python train.py --rope_theta=10000.0 --rope_fraction=1.0 --init_std_up=0.0324 --optimizer="soap_variant" --learning_rate=0.00246 --lr_mult_o=1.23 --beta2=0.95 --decay_fraction=0.917 --max_seq_len=512 --doc_mask=true
Each number is 50 + 10 x the weight over its row's rms, rounded and kept within 0 to 99. Layers, rows and columns count from 0. The size before them is the row's rms in percent of the matrix's.

# q: layer 4 attention query, 160x160, rms 0.0617, rows 0-6,32-38,64-70,96-102,128-133, columns 0-79
# k: layer 4 attention key, 32x160, rms 0.0593, rows 0-5, columns 0-79
q0 291:61 56 42 53 44 52 56 38 57 69 63 43 64 58 63 39 41 35 54 44 58 47 53 45 39 61 43 29 43 44 56 64 67 41 52 46 47 46 60 61 52 48 68 43 53 59 49 42 63 39 39 63 31 38 49 62 46 55 38 32 56 62 56 59 39 58 47 55 51 49 71 41 30 36 71 51 47 59 51 44
q32 066:49 69 41 42 45 42 53 38 64 72 46 31 51 52 53 44 56 35 51 38 32 43 52 45 50 50 52 45 47 55 52 58 59 42 54 48 50 50 49 64 54 39 83 58 46 46 28 72 53 47 45 53 36 40 70 54 52 47 42 45 56 48 50 61 39 52 54 59 39 29 68 43 45 49 61 68 43 55 63 35
q64 068:34 51 20 55 57 61 54 36 43 55 57 42 48 42 51 47 60 27 56 44 59 38 51 43 54 44 44 54 52 50 63 48 47 49 47 44 39 61 47 60 58 70 53 65 61 43 54 49 64 57 49 51 35 43 52 57 38 37 64 42 65 49 62 34 34 57 74 65 60 61 51 46 56 61 43 46 74 54 53 63
q96 039:67 27 48 49 28 54 57 36 54 45 52 44 40 54 44 44 39 52 44 48 66 59 66 48 51 52 61 55 46 44 68 48 41 50 35 48 27 53 57 59 51 52 43 47 46 45 25 57 48 48 62 40 38 41 30 43 41 48 53 47 35 40 57 48 50 62 37 78 54 58 33 47 38 59 41 47 49 57 31 60
q128 029:37 57 36 54 33 45 51 42 53 67 56 52 40 64 51 59 62 48 57 52 27 41 50 56 52 51 40 51 54 38 52 38 33 54 57 53 57 54 43 37 58 54 62 63 50 56 51 52 69 68 43 59 54 55 52 62 60 62 61 48 57 47 54 40 39 43 64 53 58 32 57 59 61 54 67 54 49 58 55 29
k0 049:57 59 46 64 48 40 46 49 46 53 60 61 50 54 65 63 51 60 44 43 57 61 60 44 47 58 40 46 50 44 56 52 57 52 66 53 48 55 57 63 72 42 60 52 52 51 64 46 59 52 40 43 37 41 34 49 70 69 54 50 49 61 49 66 69 42 35 48 52 51 34 68 44 32 52 48 65 46 39 52
q1 086:46 50 37 53 26 42 52 49 35 57 50 42 42 66 54 35 48 60 49 43 57 27 67 59 52 54 33 54 48 52 46 71 67 56 36 42 30 44 58 57 49 55 52 56 49 57 47 45 54 37 65 37 41 62 49 59 49 56 50 55 58 33 63 54 47 68 64 69 36 48 60 60 51 49 46 48 45 23 52 54
q33 108:42 44 51 50 46 64 57 56 56 33 44 70 51 53 42 58 65 66 39 70 67 52 58 54 54 39 59 61 41 54 59 52 24 61 48 59 59 49 51 53 47 48 40 66 60 51 52 40 32 55 46 41 63 40 65 32 43 41 51 64 39 28 51 33 60 46 45 37 51 50 28 49 60 39 34 40 54 57 48 57
q65 097:56 39 39 28 45 51 52 54 49 39 46 63 50 57 52 59 56 57 55 56 64 48 62 43 54 45 54 46 45 53 54 52 49 70 60 59 64 37 66 50 42 61 59 47 61 59 27 63 46 61 54 58 55 39 41 42 67 41 50 54 56 43 53 59 63 30 47 33 38 50 55 42 50 40 38 43 41 44 41 51
q97 054:47 50 41 48 57 58 48 66 48 50 53 45 44 47 54 51 45 52 43 54 45 36 57 46 50 53 51 52 40 63 59 43 68 31 50 53 52 37 45 27 50 40 53 38 61 47 58 46 30 53 47 35 70 34 59 45 83 43 60 40 51 63 52 62 51 34 45 45 54 55 38 37 44 38 41 57 55 56 67 44
q129 056:60 52 60 43 43 51 66 67 52 45 39 46 73 47 52 62 63 62 37 60 51 42 39 55 35 53 61 49 40 63 48 50 63 39 53 47 48 31 71 56 43 42 57 49 44 50 55 53 62 48 53 48 50 46 34 48 45 47 42 53 38 44 37 46 65 55 69 48 47 51 53 36 46 26 43 63 43 55 58 55
k1 075:45 32 38 41 62 54 53 42 45 53 69 50 43 34 52 55 51 56 50 30 31 53 39 47 70 50 36 48 55 38 53 34 50 41 57 32 34 70 58 34 68 53 56 43 48 46 69 45 67 45 49 51 54 55 44 72 55 58 44 48 27 65 54 59 55 50 42 43 56 57 59 51 44 51 34 44 62 57 55 56
q2 112:35 44 50 49 48 55 51 57 58 48 35 55 38 39 37 55 41 58 47 72 33 47 35 46 58 53 56 63 50 31 47 40 49 44 55 64 51 65 56 56 43 54 51 35 42 49 44 76 50 45 47 52 62 61 51 43 57 43 65 59 36 55 44 49 50 48 41 44 61 31 45 55 60 54 42 51 47 48 38 68
q34 086:59 56 40 44 45 49 45 51 63 43 58 48 52 53 57 50 54 48 49 46 49 52 45 47 38 57 32 52 50 39 28 68 48 40 48 35 56 44 48 33 56 48 51 60 46 60 37 40 75 57 48 57 38 66 59 65 60 66 46 58 49 61 36 59 31 60 47 46 57 48 49 62 61 57 38 58 46 60 47 47
q66 087:45 32 59 45 53 34 58 51 55 43 46 39 52 47 41 60 57 39 55 51 57 49 32 48 56 58 39 42 36 63 43 31 51 54 50 41 42 35 42 75 46 50 57 64 39 47 75 55 47 43 54 49 64 53 49 59 53 63 49 52 61 41 54 52 55 36 52 32 63 47 53 51 56 60 51 28 47 44 53 54
q98 051:49 48 58 41 55 33 48 54 55 54 31 47 81 39 45 37 48 33 55 55 54 49 53 54 60 53 47 60 70 52 56 51 56 30 53 42 63 55 43 59 46 50 39 29 57 38 46 61 64 56 48 55 40 43 56 60 38 71 47 51 47 53 37 54 58 44 66 32 46 71 62 41 47 57 54 57 60 33 52 64
q130 063:64 40 48 67 56 49 50 65 37 45 56 56 42 47 60 25 51 45 51 49 36 52 44 55 44 43 37 67 54 60 61 53 53 37 49 54 64 44 45 53 40 36 37 51 61 48 53 60 50 42 58 60 68 42 53 64 54 49 40 52 66 66 48 61 21 26 40 54 59 68 53 33 42 52 45 49 54 27 51 52
k2 083:49 64 55 51 28 49 56 42 54 66 39 67 53 52 44 63 54 54 52 58 73 52 56 40 67 37 57 45 46 61 51 44 49 67 59 50 67 48 34 42 45 47 45 48 59 52 34 51 37 59 65 46 62 59 63 48 36 50 62 63 31 46 52 41 68 53 38 42 50 43 43 34 59 64 36 42 48 48 52 51
q3 106:49 40 32 59 63 37 66 48 44 68 65 49 58 43 47 58 41 41 56 55 51 34 49 56 47 60 47 47 43 40 53 55 76 51 61 42 33 56 64 50 52 60 42 53 59 57 63 48 51 46 42 51 49 45 55 58 35 64 30 47 46 52 49 47 38 56 54 57 55 68 68 56 50 38 57 52 49 46 43 55
q35 082:68 39 38 61 47 37 42 27 57 48 54 48 49 49 52 45 58 53 40 70 33 49 50 49 30 48 48 70 52 45 48 51 64 49 48 43 31 46 33 51 71 51 51 43 53 57 68 48 39 25 54 59 41 56 43 45 41 70 67 45 62 35 39 43 69 54 35 45 61 45 46 71 42 46 58 64 51 74 53 69
q67 119:37 39 48 58 38 49 49 39 39 40 51 80 43 53 57 63 46 39 45 58 65 56 55 61 51 55 48 53 35 45 67 63 47 40 55 51 51 57 56 62 59 52 56 58 46 59 35 45 68 46 41 39 45 43 48 54 48 51 38 38 43 52 71 43 33 59 54 53 74 59 47 49 47 64 62 37 58 54 48 64
q99 061:68 46 46 45 54 70 47 52 53 62 33 50 53 53 53 62 47 47 38 66 70 60 50 51 47 50 50 47 43 49 46 58 49 59 46 70 36 50 68 64 69 53 63 66 55 63 45 39 55 49 47 46 53 52 45 50 57 40 45 54 33 58 64 54 50 50 13 45 63 44 39 60 47 57 55 48 51 64 31 52
q131 083:54 46 57 46 39 59 47 46 49 36 42 62 45 43 40 60 48 61 46 73 63 46 63 56 44 45 54 53 40 52 42 45 46 53 44 37 28 55 71 60 57 71 47 61 36 58 62 63 36 42 61 24 40 47 22 45 60 77 51 68 42 54 46 43 69 55 37 56 54 61 52 58 47 45 51 48 51 56 39 54
k3 096:47 68 73 30 66 60 48 60 42 42 41 48 41 53 53 69 33 47 33 67 53 51 61 50 46 53 52 43 45 52 61 59 41 49 52 57 37 45 54 66 44 46 70 53 55 48 50 29 27 31 37 59 51 41 29 31 37 43 53 52 53 46 67 55 47 38 45 56 43 44 52 39 38 55 59 53 61 59 57 64
q4 115:57 43 51 60 40 44 47 63 53 53 44 54 46 60 37 40 45 67 41 51 44 52 51 66 55 39 63 54 59 56 57 51 43 60 42 67 53 30 25 40 43 47 61 50 39 48 36 48 39 52 64 41 60 60 45 36 61 49 49 68 42 46 37 52 51 51 32 33 63 59 36 42 55 56 40 51 48 43 70 44
q36 104:38 32 55 45 58 63 33 41 55 55 34 44 34 49 40 53 58 50 44 59 56 48 50 49 54 42 65 58 60 37 57 29 45 54 56 55 66 71 56 48 37 49 43 43 64 34 49 53 34 51 61 52 58 50 59 59 58 56 62 81 42 46 18 42 37 59 55 51 52 44 44 60 65 41 42 31 51 52 59 38
q68 104:60 53 38 59 54 67 67 64 63 56 57 51 46 48 49 51 49 50 50 47 44 33 53 56 50 47 54 42 60 44 45 39 48 53 57 60 66 47 40 44 36 50 67 54 46 31 57 57 32 44 69 69 48 60 57 34 50 44 61 71 60 45 54 76 28 27 59 40 36 51 40 44 45 55 56 43 53 50 53 60
q100 047:64 41 61 35 60 35 44 58 40 62 42 27 54 37 57 38 51 47 59 59 55 35 46 41 64 24 39 52 55 47 40 35 46 73 59 54 51 49 38 61 50 84 36 37 48 44 41 30 46 43 58 50 60 48 41 52 62 61 63 61 46 49 49 50 40 43 72 66 56 44 61 57 44 43 54 58 48 49 45 71
q132 087:51 75 58 49 47 54 41 60 44 51 33 50 53 48 45 53 61 52 32 62 58 44 68 42 56 39 52 49 62 60 48 43 57 50 35 61 51 57 63 52 46 55 42 47 49 53 61 42 41 46 69 23 49 48 55 39 41 44 61 58 43 56 27 47 55 33 49 45 41 44 39 45 51 53 38 52 63 51 68 45
k4 092:57 56 68 41 76 64 40 54 46 50 38 42 57 38 53 64 61 61 45 55 63 59 63 47 66 64 34 44 51 56 31 43 44 68 49 46 52 45 53 42 56 65 55 45 50 39 76 24 50 51 55 53 65 54 51 39 60 56 56 55 57 41 54 64 54 31 58 41 56 41 59 64 51 46 47 63 67 53 54 46
q5 096:46 41 63 37 57 47 45 48 54 48 50 56 44 62 48 53 56 43 47 35 51 55 47 38 38 54 61 44 47 44 50 49 44 61 59 44 47 61 40 36 49 30 64 57 60 52 61 48 26 55 49 39 41 38 48 48 31 50 69 32 54 43 47 35 33 38 57 42 46 45 32 72 65 41 52 50 60 53 35 56
q37 091:46 51 46 59 49 63 52 63 54 52 43 72 44 38 50 42 45 51 57 52 51 85 36 44 58 54 52 60 49 67 40 74 34 42 76 26 71 36 28 50 47 49 42 56 59 48 43 37 51 56 52 64 62 50 51 49 55 39 48 46 38 40 39 48 45 52 68 30 35 70 63 51 53 53 52 52 53 52 42 78
q69 103:39 62 31 49 51 38 47 45 39 41 53 61 49 39 55 56 62 52 18 58 71 38 39 67 38 51 55 57 54 53 47 61 40 58 48 58 54 61 37 46 58 50 54 47 43 63 51 64 57 40 63 53 37 43 62 54 62 43 33 41 62 43 67 43 40 80 64 52 57 62 48 60 49 55 61 55 60 44 40 44
q101 075:38 50 54 57 43 30 57 70 58 37 52 47 43 43 57 51 46 53 46 58 35 51 54 53 38 54 48 53 50 60 47 59 60 56 50 38 74 48 58 59 68 32 63 40 27 34 36 57 61 55 49 61 51 65 70 48 48 55 41 59 38 57 41 47 48 58 59 62 50 60 68 50 56 51 39 23 50 61 57 72
q133 095:62 47 51 55 49 53 57 56 36 37 53 54 38 55 61 38 39 55 49 48 57 50 44 61 41 44 46 72 62 49 45 52 29 52 76 45 56 31 52 54 44 50 48 39 49 50 45 50 54 45 49 61 47 41 53 65 51 67 42 49 66 48 47 53 39 46 54 35 56 63 61 36 45 52 46 55 35 41 36 74
k5 096:40 51 49 42 40 48 50 43 50 37 44 47 63 48 49 65 29 60 52 54 40 64 42 57 67 50 39 55 45 58 80 50 46 59 55 56 70 42 51 69 53 36 62 38 46 41 43 47 52 55 46 59 40 55 61 47 52 58 49 62 55 59 52 67 41 60 45 62 69 54 63 51 48 54 66 30 36 61 61 40
q6 093:41 51 57 48 52 41 44 72 44 10 37 44 38 56 43 50 51 45 45 43 38 55 40 39 60 41 72 46 61 67 43 32 55 60 50 45 55 63 41 45 60 44 40 48 42 39 55 41 40 63 37 57 58 64 38 30 65 60 55 53 47 42 51 43 63 40 50 60 36 51 60 31 61 53 49 63 51 57 49 55
q38 097:57 50 43 48 55 43 43 50 38 60 53 47 49 42 49 41 32 42 55 59 58 56 71 64 64 46 59 50 63 50 62 25 54 57 45 63 65 45 50 44 54 44 41 48 51 38 54 53 57 52 63 56 46 47 41 30 45 32 58 63 55 51 52 55 23 50 48 52 43 58 44 51 45 37 39 42 54 58 53 47
q70 105:47 69 37 34 63 54 29 53 68 47 54 36 33 63 43 40 54 46 49 53 47 38 56 37 57 25 62 50 60 52 42 40 41 53 47 54 49 60 48 47 41 62 41 28 60 49 34 43 49 48 64 51 55 59 32 53 55 47 54 43 63 50 43 62 48 49 48 56 25 51 45 53 61 43 42 61 67 51 67 62
q102 074:42 35 52 52 43 46 54 81 50 59 43 51 24 38 52 58 55 49 41 61 49 52 50 44 44 51 43 52 41 69 46 50 49 52 46 37 43 60 60 48 53 46 54 55 33 42 59 53 43 37 59 50 65 48 58 51 81 33 49 67 64 54 34 40 46 41 78 69 46 55 55 39 56 46 45 48 43 57 65 39